From a checkpoint of a small transformer trained on Wikipedia.
Size: 14 layers, MLP 256 SwiGLU.
Architecture: RMSNorm before each block, learned and rotary positions, no biases in attention or MLP, untied embeddings, normalized queries and keys.
Training: a variant of Muon for these matrices, 93M tokens, 11413 steps.
Each number is 200 + 30 x the weight over its row's rms, rounded and kept within 0 to 999. Layers, rows and columns count from 0. The size before them is the row's rms in percent of the matrix's.

# layer 8 attention query, 96x96, rms 0.152, rows 68-95, columns 0-47
105,150,215,194,224,253,189,233,219,220,198,133,211,213,186,200,227,212,191,239,241,188,216,247,170,171,230,227,205,234,229,234,173,183,204,175,204,157,245,259,219,212,195,161,172,208,172,199,238
086,250,233,244,149,201,232,186,188,138,186,211,246,208,202,209,215,215,267,195,219,208,174,190,140,175,190,207,126,193,242,222,206,172,229,239,203,215,254,212,188,199,221,242,209,245,204,198,190
104,212,234,233,203,219,224,200,230,214,197,210,214,231,155,193,184,229,180,246,231,194,228,193,192,251,201,152,189,241,186,206,197,241,218,197,255,163,208,198,237,172,167,191,228,196,222,195,204
110,221,224,183,263,202,226,210,203,135,218,199,129,157,182,242,193,204,249,210,195,193,195,212,217,232,219,244,221,157,244,215,180,211,237,229,239,236,188,241,196,229,171,298,206,186,162,207,197
108,236,188,179,187,169,220,245,138,166,169,189,177,147,269,157,194,200,194,205,230,213,171,193,168,238,184,215,192,211,220,191,235,256,180,200,199,177,199,218,175,189,152,206,206,183,202,204,224
092,199,234,163,203,190,195,165,128,185,184,157,162,169,260,196,204,245,183,240,218,242,171,235,206,211,209,203,254,160,227,179,204,168,180,190,253,251,199,153,243,225,244,175,234,207,162,180,207
097,197,192,217,248,163,253,235,183,189,169,233,164,233,144,203,172,184,181,210,222,202,208,183,249,177,220,180,147,217,209,229,202,262,183,256,188,173,223,223,154,182,136,194,201,205,179,199,143
101,102,252,210,224,239,195,176,203,179,197,207,180,214,170,156,199,205,231,178,267,190,155,201,200,218,163,172,186,192,210,215,220,223,205,225,200,212,244,193,176,222,238,208,173,150,212,195,169
094,220,162,135,255,246,189,182,196,241,209,192,213,159,171,168,228,179,196,141,237,179,132,184,183,219,217,168,196,198,214,221,192,163,184,198,150,199,201,164,181,202,198,225,177,247,271,171,174
106,230,188,222,165,225,158,189,238,227,203,193,191,235,244,159,174,169,234,229,126,217,186,181,167,201,147,251,199,166,220,204,178,254,282,184,189,118,204,186,247,212,124,221,177,212,192,163,183
092,198,198,195,172,226,228,172,195,253,239,257,203,198,224,222,199,197,152,206,187,259,219,202,239,199,194,215,165,242,214,229,194,150,199,166,197,218,148,199,200,184,218,189,231,178,177,213,203
110,168,160,193,243,155,199,180,169,212,194,217,159,193,177,217,205,139,156,135,160,230,184,227,242,218,200,195,275,203,177,210,209,206,228,165,214,220,192,209,265,177,204,164,206,237,208,218,199
094,216,139,175,235,245,186,187,196,229,242,240,233,213,222,227,203,191,205,229,191,212,189,189,230,135,154,224,213,210,194,176,201,130,226,162,229,202,195,190,250,236,215,143,164,220,198,145,151
084,250,233,192,186,145,237,160,202,252,182,204,171,125,213,214,236,182,229,111,188,210,214,223,217,223,206,215,194,210,167,200,217,216,244,145,168,213,174,219,182,217,155,183,207,145,213,240,234
094,188,213,183,237,170,154,187,244,154,247,184,245,210,209,177,226,195,174,217,132,258,187,185,158,228,275,213,186,169,206,282,210,173,218,193,223,225,144,216,250,183,236,211,228,223,211,171,207
143,239,208,206,224,141,198,202,212,206,142,247,202,130,196,203,185,234,183,178,182,176,213,148,267,231,224,147,176,184,188,204,201,188,168,225,234,199,171,222,192,173,194,240,237,162,185,179,169
079,224,203,170,227,187,272,222,225,232,175,201,218,185,200,175,214,189,166,189,149,181,193,166,156,211,226,177,187,174,179,287,238,213,225,239,197,188,213,220,92,171,208,187,207,223,205,226,228
095,151,175,219,189,158,179,196,247,169,164,222,208,188,193,239,161,183,211,222,223,200,218,191,206,205,225,191,188,173,199,195,231,205,174,202,164,164,211,167,179,216,242,228,204,245,187,261,287
083,173,205,237,196,208,197,207,205,148,249,196,190,206,146,207,185,226,224,270,219,211,216,192,233,178,189,223,196,186,179,233,191,178,209,200,227,200,221,162,240,191,229,142,213,180,214,206,203
090,165,190,237,218,201,198,180,190,222,209,218,183,207,147,258,208,270,184,207,203,237,214,207,209,219,212,158,162,149,209,219,167,174,247,165,214,219,203,214,229,205,184,169,212,160,247,165,237
105,270,217,171,261,140,221,174,218,189,178,225,189,151,232,227,183,216,153,201,148,219,246,219,206,214,176,128,215,192,194,204,224,247,154,244,200,201,209,219,163,168,158,208,206,144,200,199,183
128,219,153,162,208,146,178,198,234,194,184,203,170,172,186,212,184,215,195,127,203,190,174,237,197,240,271,231,164,208,237,164,199,212,178,232,179,251,224,245,136,207,185,196,173,207,175,178,151
113,252,235,182,275,171,205,192,222,152,169,207,207,175,202,175,151,183,188,213,209,231,188,207,242,225,202,207,227,158,179,208,179,198,228,236,155,182,194,237,151,164,198,222,214,127,203,174,224
102,191,241,173,137,220,160,217,215,229,163,198,229,154,222,181,215,262,297,182,199,211,150,205,166,247,154,178,168,196,210,199,209,195,235,213,198,186,173,171,203,258,220,192,157,225,186,199,249
131,192,183,179,250,181,125,220,190,185,236,174,202,183,167,232,140,210,199,194,188,217,170,161,194,179,214,191,166,188,224,232,211,188,144,196,160,197,221,216,225,209,199,181,187,190,176,177,204
115,235,211,197,205,182,168,189,273,157,207,227,200,187,251,233,172,187,181,181,195,190,222,205,202,213,232,232,193,215,190,212,229,219,213,210,176,193,221,276,183,201,178,212,185,169,202,147,218
114,232,221,216,178,191,196,205,233,133,200,219,187,160,218,141,242,154,180,216,202,213,201,215,245,185,207,257,154,212,127,224,153,127,202,157,223,229,199,230,204,200,189,171,183,217,191,239,198
110,231,226,183,280,194,215,194,209,197,169,217,151,168,223,146,201,194,220,223,224,183,175,133,225,225,182,197,191,225,189,171,143,239,225,219,194,179,218,203,192,221,201,198,157,162,195,188,191